From a checkpoint of a small transformer trained on Wikipedia: no biases in attention or MLP, a variant of Muon for these matrices.
Each number is 500 + 40 x the weight over its row's rms, rounded and kept within 0 to 999. Layers, rows and columns count from 0. Numbers have three digits each. The size before them is the row's rms in percent of the matrix's.

# o: layer 3 attention output (transposed), 192x192, rms 0.0485, rows 174-191, columns 128-191
# v: layer 3 attention value, 192x192, rms 0.0389, rows 175-191, columns 128-191
# up: layer 3 MLP up, 768x192, rms 0.0558, rows 0-82, columns 128-191
# down: layer 3 MLP down (transposed), 768x192, rms 0.0559, rows 0-81, columns 128-191
o174 106:499503570528535588583455483490506500516550428513505578572511440472509400540424473503497510527486507520528539508503466423539479503488500489542435502506483436536479419486505470563530481476515490
v175 102:498525431492492418502461512508430509528528441562451489499461443559572482485481528519446566489483523507501464501546496521477476515477508471534469500511522501519500472502485498559547579521471469
o175 104:554459557498522475574508499521496490497488554567492492559491484426509418527458516461495494515486471527423513464415503496517539415506471449521502498464448609500479508549585514515481459489520439
v176 119:511416468404424422522469528505480545394457496571525446500488499534528500461482500483523596558467528458518495517505448544438531539453504555517524405542444525475573556417500472561499467562505476
o176 100:460490491562528504526550501524475541614613513474450514484490513494565517524438523491502448470481422559459457559431544504459494493443476446510461584520524531485380495591512494439518523475499443
v177 105:542451468586555467527459522541486457485496520521491528467442398485480547477493478432542503480474459473428524510570579571397534519505478508486471469481604444487490523518535506509498464407528502
o177 103:485535536506495534486531447489505401532479485507524454529573548454494548549502412448531528501524482498532439439510421508519530487390526488489555538472440467499515470450499535567604578503410503
v178 101:523453508502566551431452568469503540533479430486443468488506500525428515523469491464422428466480519558485540518475508548511476536409517519453488471535539433471550496519496567453553511499532534
o178 089:427496498500467487503499539466444491472496549523522496506483501487538460530458518549536492518533529514490547517504546451490438490497432628470555529427470518496516498523509468499495580497454518
v179 106:488514402505488499464493433518473465412585539484501517523531515542479520472507508462505469485524423511487455481530492442530553547523491487519494500484525629470432378511527520487511519436435426
o179 096:516500518474518435484472529500521460576498551459487442583486504548548482499496490444540518571460538505408521491506527522528447432531436531439426602486479495489520571428527497512518471528530546
v180 093:478508462415503483518484445454451493468510534565502505498484553573483496542496546517493495572506444497494478491551494528471495485453512496463533510428539541540575462504421570622537467470535502
o180 088:525456450599484517489480500527501471540514496538440509544466469456491571453456514435480545476478468519447428515491527497521559485543519549505469460466455458489485466472529523461480491501504481
v181 095:546583486465564443555483514491464435486525513455432549468555485535523456489452579522508464500556493500478532498485502496445531514552485487520501455532487460480461604540493423474483498602470550
o181 092:499436541484480496462490446536510501555435485488478482489586547573491520420593461557484503466489496508484506489493481495518522531483495508361469488546510522493473436513512560524434477520560492
v182 099:463467492538592477552526494505446515536551535488528508537486467572459466520530445551501497519486536454557459505524432521496488501515471518422495503480560456515499445553488549496560549451434467
o182 096:473536498437526577474417551524487493520528550480557533449548467551529432484501434534516494486446519500443510493499491542506588518504515462472566537520503518477500559477396484532522421447552463
v183 099:518483515459491466520491530585472506476479401529480498526483523531556497483416479539491493469450509513431485558494502460578498502478551609433555567529481530606556414512505482582509516506445468
o183 095:420493527545527470463466504497458483524539473473441514606539513495464516542532516417445542459501397472535505503536513548497528493519462443541470544502471481458477510504452475470478521489529517
v184 113:516544466596522510505438490481446478508501459506504473550493474504531468497487537548507471494551452510456421467558630521503521437551390491490506505526480565549533482470563521519527530554458502
o184 103:481498523478489462453465485476539450516485552495493451483522518444516510501532540485544535492557507554534527501486508493541474482490530537598529418486519527503488609510411537506461472561545594
v185 118:489523544562530567456493477437502484559452488577567597453490506497404434512498569437486464532485492534472496537417501470491568503500457528556531517511511598496520517478419471528518435511542485
o185 101:480492463419511524570529472453478546518527510437448493489450500480466516427475516581481520508492568461495510543607544520530475507456473497489497530540422505535549513402506476509481486448476512
v186 099:471485501533495526485480567506515438514503514525413457560494440514433600532509504507472463516499462509418484548570525540474533554497515452548514562445480509528436488464484517531484517436521477
o186 098:469556519555510449574553538507546501446479461477479470408470496467539431481524474449502494496464461474534448558515448575458458545483511457528520417545498532457504483516485487539471494530469491
v187 104:510494464517595549519586503514443400446514530528562528548467531522461521494532381513495505447499487546542555498545479504551502540541490516533478502469430444471437495543506483445477565491528532
o187 102:491446522495447473501522492524521500508497474485442458484531542595571554478486526496550521414509604499556536520505517477472506512474459464527519473418554488592484439486435526559539497455553419
v188 104:477446497488572445516461524520558483504474547529512446492511465496567471435506480515566539434426464531501493584484467459546482540471512460458534528489452475517422370514514494486504481486477505
o188 085:547515480530540550519575478497468564463581494524529544544498531487453492510556553499510441531487423453450513511478438529490462539530495563547448501537571456484483496495456505506507468490488541
v189 102:493505563550447512468525583504477527514462573452470556500479519471487507469448511532500449524469456413496496497483499484491516443517447434429512587479517519457523483539500477520482474515462503
o189 093:476591457429550503501502518518521527512527487499500526459518455529512486503522510420505467487483578553507503507486498496514447524518526580437493446521392488466523520493495530491419537482514500
v190 100:488519461478526524527504518587449500436485520415531549549492447491561489445534513548476552512537511412538514473552544472481544432554456494528523488503487440407538525453547445536450437568463503
o190 097:549464468441552507511544491494528494516563461469510466495519499518469535574513577504575532483509458509464468556483453451477409498392509499486465565497565470493524521435475502493482532505507476
v191 099:532489519537427510460510521484395491520525452552530516556460529439497474544531485460470565480475503491534523460506496529538555487442455532530509517464482523449416464525499524574531507550529459
o191 098:454485512486495463502439526565507504446541499505541533570411488574525495538501530498514446486502484449414442545538457453448452494505541513517455441473554532492532536476537384514472508527572556
up0 093:479422535473464480420450507510511571560529516473472497536514517465538471558562542485580622454511496518468502470457518545481533497446457450411574537460468540475503514415475522492513468516564430
down0 092:503521492452548507470491501462431464533529492483470519548491462515484457550503505506564533453490493488475465486512553520519521558477480508411558494547519522419471518456495465516474567546526482
up1 115:461488494530478426493458418493478542555428527558534468411474544593519471489453463497439537501461488514557461505498536471537566417395456540528472472560555470465469493543508485485552501522474418
down1 106:473529490460462530431448550464574485510464475457442537411488514497501508491519518554481542557524542550546563484492479567500527486446531501512500459573463499545477510562500503526533442540510464
up2 099:472531508486451454491523536481516486539516483469516489599423471490505426457485524497521506530482517518502540527479514463510521528451534458572511499490568472467522459552580437523492526570460449
down2 099:444486468473438541445505548536596568491527468540519483470540457485517542500552478470464517520481542524580463481454505472506463495502474531517572489446530453479521520528593532492534499491551502
up3 096:515529438511476560477504495545508520528497463465551505542514510529493467516433572488493437478398476498505493552473521415476517494600548488497511449473519460414495463476566446583556540471462473
down3 098:523546537491442516518507524509461507573457533491499532439470414490430560476459489500481520502495509439539532504501490569496477549542454567508524589411488509455456468502430499416469542481461501
up4 110:499451502545482440525591562512450490488486446489476474480542415552434501471481427477516506565562446505496480439487493524525522472458621575515503483495553488510519505545469461535465480478483540
down4 100:530498592579480497476497580453480518395482455458484457459547517568480489493442414565535494547601545493532473484522524522472518472529508540475448521483533456516540551517483499505527491558454503
up5 101:493475516445514547528520487479476560460424502434527550524507544443510500494484500432587485522465592493443457513476427468517388494517457524533460523462483459489565486523473512466542515530504484
down5 103:521527482554517474502571487514511503424470485519448547453480548523458535432504509456586428521529468496521500524541518495496500564540438470547552484536465491466558492518568571529475604502530535
up6 097:459512489452551474477540478472418522493440533480582529496501462537462428553510548520522539492481491501480494481526463507436459581538488534487513486467487541484528493492518548558553486504519503
down6 096:547503490428416529488523560446471551470554527472539525534551571554503498470410589533486487464481432452456547507509459516494470455466465460561481489433555520479490480490508547509514432468482450
up7 105:601441522527479479456535495508563554519443496570474521573518454561493540472501452550505558458536525550430491502443473540503551456453429429491562550489567524522510529508492582543493495446544450
down7 108:520480504473404530473561507515517437495507495501457425531494479446470505467484539510507552490480467541577491528528460559526528449372500511511506617449506517543545442453523514462518507489551502
up8 100:551422514550493527480528503444442529488562529506498513554586461540553495514490471435513551534500479565497401446485503524466534477494487513501451537442459468477629490544445529484559492535462537
down8 104:489519453432525459468557463512545540453476591506454526443477514481510474508492494599505455543514527486554440508427569438474549466546545576544488509429490436509532437482549491465487488501543510
up9 099:459429486462382489482515524534584486508496536441532493532489478546472444572523435523506487482496476499528411446493527504527507566500540441472577462525503512613518423551499478489485444562458445
down9 102:517438522438499463503526513448512513531393481472553593468447507413542505512509480465536467464504463464454490465493534500519577532539510466481442419619415537490444433462582529393507519532597525
up10 095:530473462586477507428482536550549591443434457488519463479492524462517496498475552539431523487527475513541472401554550449491465504528485497522528555460518490470529489622495540467478487531550505
down10 098:485479531490514511480501525493481434518514472542465475511485474483495428561427466547494429525496544498429533528461512519463535558517435543577500523496513549483473525521522529491530494455508521
up11 098:461516490518472426533441558464547539525484512464498479506523458487412490485519507503410518518466518575555549530531404522542522449575481569560516492498497527525489514499432460546477505595475541
down11 098:528466551511527469572545506477543464521517500483446482536488488524522446545469480519464552543506451538543409537505504485501600541584487518461481499454518448534472549482400562532436459519548494
up12 104:466525466478484481430478525528528576534509524489488466512474552429529476560511494461562457562526543573495519531504537469531446505536452469519456531522491441498534528475528497556548511491519386
down12 100:484504538588472545501487475511573436445445535514428562452521539469451448552533443550462427464542564465493548518501458474539475511538459450479441484484548520487419500463572507522474538505486579
up13 097:489484490552420444546478515445502469517509488551544513492587461473507541413493461432538492517499513472496538507455459518473466544487513550506399467513469486505477522512521529430511501410424464
down13 103:511544456550535498463448509425605469486527522567469518492526492542493497483538422492519504495463445486551550474485414558506522418550542490539473456432510490453562408484553571431534519536505532
up14 106:506532541469565460479477570477548490493538485506492525552485488478452512540478501449506495485545526502512444498514459564502467500565509513560473527532505468524532541472528534546546475474528477
down14 099:555470482523464557482548545526475519477476534518478487528480505475549489530480529526503484523528443463471537485528523469493522516542487375544463521484401505536457500511457503515526522423516487
up15 104:506487494561506402461481497465484486422481521520517505548460467493462482517479518504527522517563485475503518505521605514451480528500516533426566533456544455479530549534589486515492549586522507
down15 100:521476527521492478383445502524519480549480450506442478510484548455470527529491528449489427519492578483510501470457570470521462591522503532537448552534461548488515492591494520519506475505496504
up16 098:522477466520526488513460577551535494444465521516458516538541539501391573444533529602448469426498539544550511536547468536498449488502477490485506546551536517505496504464555490561542502533530481
down16 099:516485504564534520580479464537548479470490447476476473572479470453496478485458483384533487547486495555487539563525486521434507487503528438527524541471530489541530499391483541537548460512526563
up17 100:531496498483527522492507511475493534593497551506487515545491514481458518528437530473495517462499496488464536480456502531509427498516452586531456489499535466515485566505579536509505481424490506
down17 103:492563463417542499519445512524475547528507504530457562567476478508625495499542448461507519503474538451459496492473464474459476465500458518574514437533502515488503458451554480518416510551559553
up18 092:478432481499468519465524549492522513492574440515535526494515582512446495494469452456473516445539563537563480516442498471518506505505457519476524446502549533437464467434530461473488571443532485
down18 095:480523505521462482523514556461480515445504451430508577516465500561500538477499530506583416542427538540544481416477533579548487457496529543507430512472543527482530596463529437463455511484405430
up19 105:446477493453533433476606491480507455496539503485440465511538473564529470539502516464530483518507536455473491484536433497518464456571552541445500511506513485445480441525488478499500508469540438
down19 105:478494521493534529542502480527547437476468512501485547562501520464463478540512500530517452502505485485530475561540484492522496479501500487514556483602532532534469455480562520447523577536454519
up20 105:506523482542501466598492509472483534500499523422465555559486458510474445435488507501530493487504478526535429459460507525517490559529507476483521505451449532557512466516485451483429417448464465
down20 094:500526482469550485568479399498536545510509548517520457455490536538511566476542445551547473455456488502552490479434513537507543513443511439495503453450448524528431451497493545473559532516521464
up21 092:438555494470530502528484513496474544494570535496453496474625532462550474539478484576482537510509519478497544532532548523499482494542542524548426565449481498510471560460492526528540463465599467
down21 095:417536478508462503557494488462500545577534497547468543537501488538474492541488480501530506466517458522530506423563550599475490518497469441572487564436562517525544514475530441500500492533423508
up22 093:499457547537488507509483459520507472445651522448434486591483557483451459518510475450477515556485477523483513484533523488469494485510471527459463508478529502460559438597530454532472456491530467
down22 098:482443516544512442497569476492488565546523567483460529561513535550559589462524483463495515480543510409508469518465461494541544479452535504563545514463554498561510534514486586470541509479486504
up23 097:572463475587466456433530460525479497499469508456501487465503466495520563500464527545417523454503481544570448493442511527433546538503496459492445478440516477533542479441503477459538517515529525
down23 101:514465506421464511405553461483575474482546547509518607491563520545485477481491534514474460518489566513492496522502555473480526456521425459600525460458471494501489521443408468457438542533488467
up24 101:413542502519501506477495540561499514512503503471532542490516513509451522503486474557477537480532543599492524436489479494469518535488442442476531504467488467411497557485470568544506512467525509
down24 103:456508536508588424517552516372540462489475509484424544506568487503498463511574550533504497529519554469488540521467492531513493579526499505512538495458460451524446552493506505468566523476576516
up25 109:453464512553491527484547497440594511523539513455416479512523501531526445498489473534530575479553542508476453516470453423456506516476458458453534458503504531510540511415510511492457543543500400
down25 102:515472586485405523489453558554502604437497510509407502520540531513463509412486439465519556566427463544445568516494558493446538453516560493515500590476512558534504513535444451514446556502475531
up26 094:429514454576518522531581472540630476453502536468493575529501434541449519424516469498541554552532578531514549515522568511483466468561460493437512554480442484518513465502476537510510446574528463
down26 091:521520452548464474515492501551473472513462536570545573425542467474474513435483492474629519494492449440513529539510496496489563555525539486508429572481502493543505474462491553477499461395466496
up27 096:528547481541598502476490464510604519507579511475515537481448400486480480542454493533541439517522492511454510475503526533561412557461522537465473508450439547468471450504480478497498475513570455
down27 093:560514498525467523478510506507534512546494506505474470489523653524524495501513507487509438453555478515505504503496507504522524507447532488482578514495538441459494514442432552504553517407528463
up28 108:443424489515478444524394451500520497410495518555449485507542517489479511503461511487563531502495512451480542489426491496523536531457485501591613503523494586516532530564533535532464490517460481
down28 109:474466537465484528440505496477512416496493481446472532534528522502407453493540442496567524566523485513531550530503431491493495573554575585547542485497442478520548520558494537526520491447523475
up29 094:525598435555474497567483513551539538518454506453557441465455477471429506560470563573507497482596534505512435500485464500502604457544539493502531504486494552490567477513539517515560550532471506
down29 097:516446457527530547518548491435447466550493493526510567463490470434478519535510525523545531503491495472456549416527520551508445478412459522612534481515457634505560465546528510466488547469533515
up30 089:449490519495538544493517506525514520538458530440536461463597445581484549601463474538489524563497485548494570498497495474517513497486507498464423448455508503510517520466545458521423521532550531
down30 094:501465550450512512509548496493491493543473482516481503481372469514527542480550504502495450519553518514528520501544484424487494496458478472454529527449538508507512519405514450473464492428428518
up31 101:511466478462503445540502506444473457482485486529527529401483458504497496537499511421458490488541516457436433513451438532429455448559570555573489508446480523489528451479487539483518460484535460
down31 103:552482446499534524523540530527404478529476475499522556495468482510530436427480539533530446509475490470527450440502510562496535524509477527553420590475477473490550464493472463450555503529507488
up32 092:505516505482501484451448431474502455553548470485457516521509479550587481498585555535427473485541542479552520514548454538483426547490451590517512416481529509578452517533416516408512476482556487
down32 092:453482525451457465521479480542488505513490463431490471560486511544432476494475453505439487512479582527520517510522481555569536459434523499549476461467477484553481465577554493500527439523524507
up33 087:485505510516609530457561517439453448463463569462490494439517470492450462519475520470476491537563512527521530475527530447434516525487476514492561451444547557442523512583477472463493440447462516
down33 096:489434456519461499479466558476489581582496528491454507464493551495536528472496519510559521461443523484446492576420545438456552537536548486474470558503471426484482472509512511511575562494479468
up34 103:458508446458480485567526489459544436508513482512492541500466489539473537482462518507484471555518544486509555549522533569489455554438471427496508512471555492504483498548460604520492485547468526
down34 099:454485512458508454463565439498456546563498572509470549503424530513452524519510487544477514497479550489474493430488456505489545461425554472516483492540534499493489518499436483489480477557476514
up35 101:482487491450491527522453531486485476478475498538507552565520529415570521530518474503456495496464508490456516528467577531453546453566466466536572478463525525549517479510442444417559515475516474
down35 098:491571519517478527503507495503512513460466545509477544500486500527509479508573440462491447499447545575510465484571614511532501512527505528469515433544447549459557550476473498506547525507484446
up36 089:450555507553550476508527516536533529465433509493560519554509463504507457476490487573542524546575492537489408550488439504484508514468469491514420507527510503518487455499568448526463438449520536
down36 095:471557540395530446552571508482498439500523474561518445563492473492402555483472452553476477465458491392557635525398517456503532498450476482519465527464495471540503527469482454560464528507434449
up37 096:477487495509521410564468531447526535516538488463443432564489491556482456492530509453548522486482517475439400544530490507532541474530504541567487562529514449500573568436516463487511499491451476
down37 098:455443477534429525515521489497458550482623404429459539498515457504470545525516542479526502531555484492434447541484566549549444492523473461527494544518423551494537489527450505520451562502447563
up38 099:452456495461538459520469529448460553514471518455450538501434530535582510485544432504444523538504522560549489600556481509493471565499477534462463435461535429456463546446494497533543511484510506
down38 101:452471540422530453499497496538481497554535563450445511471478550554461451518450498544460474561503595528607497546454513542488562580494509513488410437496491498536547448555427530493515424529535482
up39 106:476548491517502507499527530553467514486502473528545525467503490470438455459491427519492470499450527538535538504472546502490515521464441479547469495440492528563557453520524497515472527503437503
down39 103:459469542536491541506481557469520493574401501549524545564494506462552543468554486525433402560490485528518458521658537460547489502489481480511541477481430541525548509482439476483458463528459536
up40 102:485561433450508449502458520529516467518475500449513522535557521482506529530530479477542470491488553496507440531602485417466565514490476556524431525512519425480503439499501516507523519507552441
down40 099:549436483525479505515519459506479493451450456578435563429544506434505450541515486535552479559487541431522471566480540497474474549481488485528581521414482514497446437491474418549453586540536543
up41 099:522469479431434459510530515517560486490433551489479548510511512539516554444503528435450502493525490567480548491560504613474519483481456533584449565449551537547498497530451499527525510527487499
down41 100:508469499470487314498501414507460444440552528552559469545512468497515490507490506493507568552518466440520475435471437515566490400548491510581541534528521501493501529540533472534504444486436516
up42 101:474491506518516508531543480509490447440480490484458439469518485488454429506517501531590541527497487545553484439503473500464438467474515502576525503482523479516495558443551470469501492534519530
down42 104:513526542599553532521499465500490489505416505520471477462564477485462479485518468395543561518525543497501473479529526397526485491519519436468505458473554480466570524454485482498568474490459475
up43 097:567523482539498473479464482517473492410556435516474468479506447460550479577451527490462484483565537526548460563536482545462557512517451504451489441526471540548500547516402581518494493487579489
down43 099:508544581471498545481516554507545496537517524432505516522441429507535546479473438521448437516479516524453535468500562521497521580465547587497493487494499488449492488422481512487597545526537536
up44 102:517517438507470502539497494529435501532475530516608507463501447515472469534541462520481511507471508416512558477539554461534526510502486496528523468576531490431430493485525515527452520545544465
down44 100:499530579516531469530506519545460505412508538445456520501522542433460546491532481457547489547522553577520522513528441560508513509473508546421487573472519513467467556551435544433512566424545505
up45 095:478513452488450554485476487540462499510511549477519538457550527580564498452507507476477434553433575499485488528505409472488499446515462541519519453463398505522563492503475506501444571568492541
down45 096:471474535537495625527559469500564519556449542498527556467507512500584492531483452441433502459531595450591494545487441449471449529510509469481510506471487529447489429451444473462441478498482548
up46 099:494550481525507523450436468505514463471480549429446477463460488413529495489519459476472453470454500543458599468470519493486477538491533503430404599494544487510527499468475500586472462566426450
down46 102:442530498519530433538489496490521500490470395479485450537527485498504524487628514528479494514504449518474454559450469536441494521446498555466506514511495478512464482531482441577551491488512579
up47 108:497549508494502516481529447526558500573462509504464448501449496445516466490516509416501472494462521515487499547484499515558511511495472543502490574517560483468515519432520528487506481453538522
down47 106:516509528468508514485495486514458523564487532471449517503423488536482480501487483509508494492427515525518439520505494502474565451513529485488485524439525480493515538453501518530526552464502493
up48 100:501514528490462466497496465574475470474578456472467475497563474506511533494462526514468508505500521437576513430533467505455456407489478526437496550503551597567511536480433512413514499552525460
down48 098:542533514510495434490506463542493436473498443495524520506431564478543504489529563552458519550510482479504540510460568515432494555543458479510453536543473527517458514591541465410461506463451467
up49 109:552530504442419514530538469490462545441479480500532508506575519510566470426501422474482508497489559565525488501516430453527539446453535479544523515448438492492533431455447542445511482407487466
down49 103:510495545440508506434486529512507521432529543504477394579435470498573490470475558449508473443470546501518463492515527476529502474501538557549503508492472529526494587374449520498493541523486601
up50 102:529480493533461408422517519545499493545476493508551407512523560476556476513481478494579508525537451565480507436462503481509469556437489533536528452496462514549525448428472535469550533480464498
down50 102:477542527479428426551520437482497568556517559506530494475514501483538523549511442522589423578529500526455570521526455457511532529475467502463515465499523501506504513472480557495491406488521493
up51 098:541527517524525419503540474468475459566439447502486520520580571527531509582529548463525449422554489436507468516455522528464610514447481458537501493522493509489456432478489437538527494508504482
down51 100:503537539485507474488487485475465552575441466530432521515514569460445458538450472514514555495503407570482528486485487553464550485494457481496510486475502474535443515436455468525589529517498495
up52 097:444536511585542476458577543500533495472498485587552507537481456420530495524509518486516464533534479508466525505462450449468474515532522536487447487526603507549541552599566463447487497468449424
down52 093:524423477601583522477515563458498489548470551509470563449549532471523478503423500476493538515500463465414495463556506415506541528500523442378490481493436527457396577494515492458523466513445541
up53 091:483482501523567573523515419503461508519507535510477480565576474504507527583467532445503400536530587531514495560459522464461427448413496560524499503494471491536502507449506526455496544489481453
down53 098:492486523509486526510518476496511483470467557469581433531501523539593475532539507457478490535503506523508495480464483487498522554445471514480553508569453505554472528603509457483473516465466405
up54 095:489544472450477506455507484477508529426544551464507442535488484461578465512507499462528505526537520553541571520432494463427460513537522482494554575518484547555466502423548492508559443499451511
down54 098:542487528536561482429514531499512481509458549478427497507469487459545461494529498484516497507533494486568517561523507484569507496507418421472503515488454492495557480533506491521439487499501472
up55 100:510557515550555552552491555523517529500469523479514473528533525397465505519486501517479462491461548555496501378486495550494501490547431512536466396536570501499543506507521541537480522402534545
down55 101:526427481507525457520538489503495555515517485591499521483504526513537417516533510542523534484547521464519533459557493440529477470462527557490493449462562495470482430492547518516468510563434453
up56 099:451447472561510538468530456463575476517579540500563597467466469541502552556479463504464560528522461521581499624477448511448506554459489561470482503521535487453574546471558431480450462514476501
down56 096:488373453498517476457483437516482475536483600543516579560523525494423460583415462491445491572539626476499502570512463539493519518499470553486575522538510528508544422454512539426525469544524534
up57 099:535483476541495593522508550462490468450508434622469456573418438611523484557462534507444469552479509465517443522483531510454492537537573507503524501437482516539498499541537565452516527502510529
down57 099:500518534500531521501560471450438492576472558444480533503496516520446501532521491546532510520479559535442495510575435519446526487522461506509514504414449566546484581500446481557457534492531552
up58 095:479517509522527491575447497442453462520525473469536512468560508529475473482475456461435490476456499491509541482539439577519516515453565505471482486468575492542505462516417479487497453435553472
down58 098:501478548501520436547463532427536523468535525488448521445536536529479508462586502474471445568471493534507524506532445548455495499421577459463543484550551462491498509490497472478434562525575533
up59 107:519433580526459493516443496510513466498469507552450551393544473462523451463474511495487481539467488478499474427489479507409402482539458510505540583512490483577488469541415498423518489550506534
down59 104:532497548533469483494467565446576464490516395461518520536473579493444458486506597506544461502500550504422468508493493496460506483605500512486576493543568520534455474485524508520549464561474500
up60 103:537488501447464453472516523490575522539450529558468578518486554473476506549519453430452519517501488506432482529487500523454524476486570483461501466442481424524464472492531470542515443508537453
down60 101:437493576572508510481454477454506536496421503575446538497535462441516484513493485474478524525539479530544546479511452467466509495463472519445539446552460472562509409459486519524496471479569570
up61 088:481462500493482413477507513513486498467547512490589540582477543454486496516500495405503511554470486465563536442502470568383490474514458437561530514493588570517455583429548486526437512504523467
down61 095:519432492496490534556555476559516535534594517469575463451459492467450453476527496502490462461504543465509508435499492473529486528488495407544519472480512546472484509522409503550420472545513514
up62 099:447478433506400513457490492471517501513476499462455523541464558490604457485544526495506481506478514530475500520514526533543485468508509602532447507488549550550509447504400418489478510501463466
down62 101:512464482577413472466508481557510533537523511510439531496447531484465474481558518538442484426565420483518559484432547458445468416532556489476530443435565477461541508525487469521523565465607523
up63 098:506466474483496443551520548456469487467401483473460525573463507473574500478557552458461515558489475559498499455574530464485482558469460423515546453445500491534576516479605512510492484533477555
down63 098:482493477542456557515467522494430545486470476545498564555465602496570440453466509470511528515504468453417440538539591496593529463531502455519516492525543512489524479587453523512468431558491541
up64 107:443478529525492449472499495488493466582477484487508504443535486508529490597553460459482458518578476461534583468464548469482485447544484511568475551543513538507493556514518544461440535473523464
down64 099:465587571471485504396493532467579491494530447473457471419456503487502460430475459489532456554569523534586500532474500477508520537523544513506508569393481494486480584509452566424504464516520504
up65 107:436471545481500548518473424485504558398517581522533437490563467556507554456506466459519503524493466465544432525432518573453508466504478474551546496505528404457457554472487458532471446512491455
down65 102:481524513420475495480478493535492524484512460493482496530519465477526474464456528506528489499530578505467403491534447418589482466607481493551398552553448526435561472512519516505390503521536459
up66 100:562490514514576526431445431486492514484423468496499474507476447489571455512478497490540483454495568534526464499466541643539467530530528517488417507532479514559490431413487495459551525557513522
down66 101:504443572550553452523492546513539480469470476519475538483468579565427507519511444436505468509493557495516550467484482537485521486515463444496531448481475522486484479438451548583474475552533507
up67 091:437500479497512475525480526521444492500489568555545517536489479391462488474469518526496539495516449471472525443451506558523534461507449531540485535616467596540478460467480514533510501448515492
down67 099:500595482431503470462541555513529488521494574474530542574516562502521484590428468512533459470521553453454555494498474509529510533460510554498499464452476455445474514508502441446414499517561442
up68 104:492477444523462442454488539482528471464507488537542473513481438538499464486496481504522490533429524473529536570576413532495495585549478484559464477647498487528533514452524506549546461525474524
down68 097:432518507476426425457565464458573511457579481447475592512464481543416543537559458531505523464519504527486541471538533552460517492503559483609522541465513499477516526523568544432497520510555469
up69 094:565518468529493583556465497491548434513464528496568509429458476528498489526496484555446512540455492540519487445500531489474512514554501422480500559466504513539516495545529540522494527494568596
down69 097:502481507525542500438495524476460535642485541474509533486521544500562494456475444548544581551421535513408494603479522466480455440485507568517478495458513507457509456451427506457484532501512516
up70 104:506515485471467507521414518538501571548562456498513501535462519550459487460531483430493535485547547459554522495502496480470480481515500524499465485563459561441523529465500469508492558519516461
down70 105:514491451507564495577532486473451498419492458487477504545472496523535445443515540434566515535476448517502499491491472521571564501516487524470487502496480542417553484499497583516444442508450529
up71 099:476470527500459529480540412528459465546531534507460503450492443510485485501478532503538479537497523553505492522564537514492522517565528439492518451473501489490523431464518470407535494524452489
down71 103:454472508477480544509460488485483515497475454473479473480417508457516495464465494503499476502540544514497562484551546553440559524511563446460483508518547506548514477480530475478529508515483535
up72 092:525501472640462489486526544541509461388479470453465504535490468545497466547502468445546533563458488459561632496470502546534537492459471433483498495429481520491512453488538484525508527492513509
down72 093:486517493537533505504492534453512506517564509576520421478523544559480523521526443548535511518504496554523456442528452505513543541503534533492476409442487520524489419543532485515453504515509447
up73 103:417491501456457476535501534540479473623535563506477489549469511508562492528440493549442538454468490519543493498496530591489477487490497508485464472491542490470505469523458521475478512503503488
down73 102:472436464482476522483482493459493475468452461492501547524569544481488535515477568445455529488447573511483530569528531464499546493482561538492560477449529516512461581503515498466563576488451547
up74 100:532506472495440467651476487505502438553517501539529469467461463527502520527489590491439513503511559501534522529515592530420498547505490458493387533462557457520497453493503488540486576538500513
down74 099:465565594494430439507595456445509504507498511493474448557506528560407468476499503537519561486497546501478560531537472499462563541479473510545520499533522538473492527466559544472472496442541453
up75 116:420481524488513537462516530436429511508504461531612519544495527454538475465530480549492511530439471569475431489434449509540422508479519561416477522490487506571511559552456537508512549508460460
down75 107:524488534484456431486580599446483514511477496523504543483512490594515441489468438504562494552542491504514483497526448533459499468506498537493525418474504501516527589496382466501407480549515467
up76 096:523513487473494501500467560573476514505554506505495500629510558430489518428396531466484463493422524543521528445530605512480508481526535454471494486558524489507469492498538451493557456518486403
down76 094:501466520469463502493458543512503525490518504501485478547480502469529516539563561485471486486444479467522586444512511480452510485575528554478511531504446584531486476529512486508537487515499482
up77 105:498501530516490553511484551518537417480535446502514523507473552508519580435570511380452446547495493555504518527505514454573506467501504466529499553526605508519547470496496566457529553450539498
down77 103:528522561487481562528495462536555473458449510492438555624504529448516452481514551512523469489494483482471486480451433507469485551459455538464555418431494444513507473496611427477451498532541573
up78 099:485541522499438539483514363533517520490523494512471473506451516480524513506500567485513557445524516539520503560518493537547530465554463469538435525440557465521473480512498459442538458503490461
down78 097:490511565539449482487560475528482497464503519481503501532485475532521528459428505500500564513518556478470563475477563496514388440538473487426439512472562456520538528538478448537469482468503514
up79 102:491496481500550502453504451558496405547526481446518554532498481525463507510469545536535468496430496542510564430534465492507537588530482531496511524509470516535561509490466431430607440552480492
down79 100:459562516465456571550488474500473518514538485455526452478465505435521467478473515426546442524507502535489556346508476522520509499488496498467540556501549500548557561470559452472406492496481458
up80 097:559481529472524458525522524519462538546497519506495543529529567499507484462408448456500472490468603422507457503510485459482528455539506480520493549519457541449513547515535546444506545509483522
down80 100:501484484522515463490475454502590466489501442464519535433539504443459485561501515544442552563515528579468445556504528547497521540446464504453480472435504485528493530534514444466499503548589510
up81 094:560527525451528551482474487520484435547549483440546478528425530498525488521528495490479484436537479477581506446506480467470422448444496442530545441534451466549562545542522506520501485560471552
down81 096:501532488441508524479472494521471519463507588524481456460463522485534505480494557479495420538459513503475416504561519531586529455413434460493470533482449489498586518511531613526511462450475504
up82 097:510473518516456540425459498476525520457476476472527499460486440518479501486405558423522518511399539480542458579541562561481548513453471581509501483447543470446512476395513493541606546475491539